Part of a small language model's weights: 2 heads of 32, no biases in attention or MLP.
Each number is 128 + 24 x the weight over its row's rms, rounded and kept within 0 to 255. Layers, rows and columns count from 0. Numbers have three digits each. The size before them is the row's rms in percent of the matrix's.

# layer 5 MLP down, 96x576, rms 0.161, rows 0-42, columns 192-255
099:172141098117137149155126139135158131126147132136144158139116150102121110153129085128082105130080119124119139090094150136134146125140117127120115098127168109082174125129113157138073104112116096
102:120113140137143152136129116119103096160134110096154100144125154138116070159094111136157129113136109139123148109130116104140130148133114145099105121101134145156153173134164110151135143108107107
098:093168126125123119137146094100087114094104124136116119102098100117110114119143110135136126145158132118124078081105093107141122123113102152125140142119120144133155090158116149134120118107117101
107:104112089114108099169087128118095132098112127179141117126114148125125131145135144142090074131135096097122139144133149128137151161134104134134121140105115121137118145139116135092146165119108127
099:142129187136155121149148138183111140116115119111143131144156109114136106116129059099126162134123145172132166090126139100126144158120171111158142083124093145096117145144110129110137118127125130
105:151147121139133151128134119111091115126154128143088137095075125171118152141096130089192157133131118109094171106163139193164104127147112147140149118094132116127136171129152102109161120163107086
097:137152123154122151093111152118131153083109180124180112155123108144136124129127107128129051108166152112131055161129162122155111178136135134120123145135096155140134103172147145134129144132137110
096:165090145124180132132120165142154133125112103127130114118093176124116163085160141091099109128127122109159154111148151117151149178136183153147100154153129101140114087124131111138129124129139136
092:095120092112088130172087146120087167136111117060113101126162120099163118112110129127138154117076127084128091137125154170127123124100142138112115115107100107120117154191156102113151130135108190
100:104139111160135115154129102130134151166155097143154124150170118174157126098110175089122108108104152120151127067151134109138127090151088164143116127117133124104110110144136141153118180109102116
097:150100144124136124090158148101125099085126135118141135123108158144138121137064115087143078189145121152155098079133140102085126171088097085136106124151138107103105132074131110103106111146076071
099:123139130133103114142160069110140148098129115144129144138112113130126128155162160149169120135100110113079109133155140168083107141115132125100131069143120176136142124124134135114162121138134117
092:114152135124170168108130072094136166134137207146151143146158134138128114152074132130142111111136156118174174133118131138151130122138118162106125105142095152085168139132147095138119125140150155
099:097088113100130108107095143112087152112139092150121112124142108131098111148117110131162156113122098132130122117116123114104148117094138123116158141129129176136072106078114114120145146142139151
107:131138113089131110115144152085086095139111155111128128138083126132123114112127080111114164127093125109114169143098129132101097120119099122130168128059181098134078167121124132103196165133111104
106:148119137162109138161180133120149178107155118151135136127114128138115117132170084110190158174146142125127077120166145168141128175142164125142115167120121163107091109106156125096092109110138128
098:117111129120180140151153140162130130136151076102139125133167138140154142138109103150139158111117099094161203141091119146120121091079105108086129118133135136124127111103131137144118135102140140
100:138142112130163090108145104130117106111131130091143121142085125120143118102134132177132119135135165109164143123126104116137150147134122086120184139147110156114123133116115143124119158108152148
097:155135129096116117136147138159114126123146114135120128118103128139088118110121076099162147121119143129110170178090063136129131116127128131171123158133147130121128121113063138078160122120140109
100:102106096118126151184102137132119161140120112114125121099123157102141148098163175145113080148133143137164132094137111080141087117160120147123136116153110108128108107123158138146140111147135117
095:138118116143127139126164126149126187110104091093106149114119129159163148127144096166132130114127149119129105110119126101108143073129102119088139177152123115129099087084118135123147111128100159
098:158086135120127107109139069164156133114147079104131137135167097147110107067097124107132154115114122095140151131121125120110088102159129143115118110107111173157155096062103107148151160113151130
094:154127130134117133143122093153142128106105169143139175133093175099143123140137142129115146096110086131089121146157134127120119128120134106103126131123138130108128126080118124090087094161113173
102:170109104092125156132142113134138106136155116114112157146126134165109108151088159153154126124088118121157131141112114185118105098114139150137121181134127165145143129128111133116075118089149115
096:097134122090142142145122157151137124170069121115105127108158101133156145116156097153134060120128141146117149142122075156099132118103116124106144127122137153174165115202163143135165120105169124
102:175135149101097111093121100116130122108169132123127137159114118134168092132100120091137122082096156073130154116106135137129139062106116188139097114149139119137093117159136123123129155118152140
102:096135146136138127166160107092133099147121120171145118186137117137080117137135093137162106144126132130118171088149112100116130164127101109107156148120145173120107153149107130146140147151187132
108:100150119166121148142139169108112182100146116165090116116152139152134138131150114117074110135111104132118150131165159108125141120140123143149104098140162076114131093175143104156157114152125125
097:099137120115123153126137120148098108128143123145135125137140076175126115142117143123118105097120149145138130120137133123111162144144129123130150113106142093137123120109149156108060151100142152
103:149101085158141152084084153167167098091149136130102128117187104094078143133081124139096105122102116134110120116139141135089128132183113110124112157164125106147111152070140148135120122121118126
099:095152089119110111117126115124148133098137137147110133191146107137132133159085124107145156123109107142104111091065140101150135145138138138121170097122110096116150118100109103107119111117104116
099:094087121124152160154084115144136156129128183119110166126140094128133143121121137096150141149169128125122144134149136123122123141147164116119101150151131103101077100096161127129124131142110112
099:110171095113103150118174143144117073134111162092132163121145143136168136136102121134127122116149152118090132149121114145111103147168125089127147124105107162099115124154130155143143144069105127
097:169102147117143176129116125117162125123086125139147169163147114136140156059116131093090150133166162095118161165132154080146159083120111120131054094127147126100106140115116119122141165125147088
099:125173139101098136137122145133102133160062126148114132109178084147101148145133130124109119186123144135096132117130122095110126102162139124099104093122153105140106199095141171139167121122128124
106:156120169141136151147153160137103126128110153139130132083114129101107101129135161103133143117159096133144105142123129114140119129148115126126142085134126129135128153125170128119140127104148127
111:117132133153150071171105138115185128145099084115180145184151101096125093112119124153112130106134154140103182144122121100155152120125087138125131136147116160126181125177142093131158155115165111
097:128153138144124141160140127135134126142133098119141140127172135140132134110160113136126134131099117148126113150123165121085103139133163116143153124148150106124147154157118125151101142122135108
094:110105105122118130119098139112137129113129113094173101136155116078129091134148154190165126177095109105100163111139108112149090120147172132141114113133121115158142164204152130135134112123125127
099:181103144117179152110162095181168112131129129105107105150075149142125094115127130124101113142118146179109115110134115164097107085119127138147097113131157171102151104140138127142123129107125166
107:133130126150125152136168138150100102127128116145138142153162123125130103138122040134145143089122120123118097151122134143133170141155116121100154117133172106173149134143165067121149176088132138
093:140130122109112131144104104095090157135120110164158180120111102115071144107120072115110102129092078148100132153117121108094088109086106113170158176160135114138130127130111147135148148127131120
100:078131118106110130191150162139141124094117123152156122132156157092127105124113134143121130154128144114110124079132097138161088154122126085135130078093133128141108156149094150146127154119144107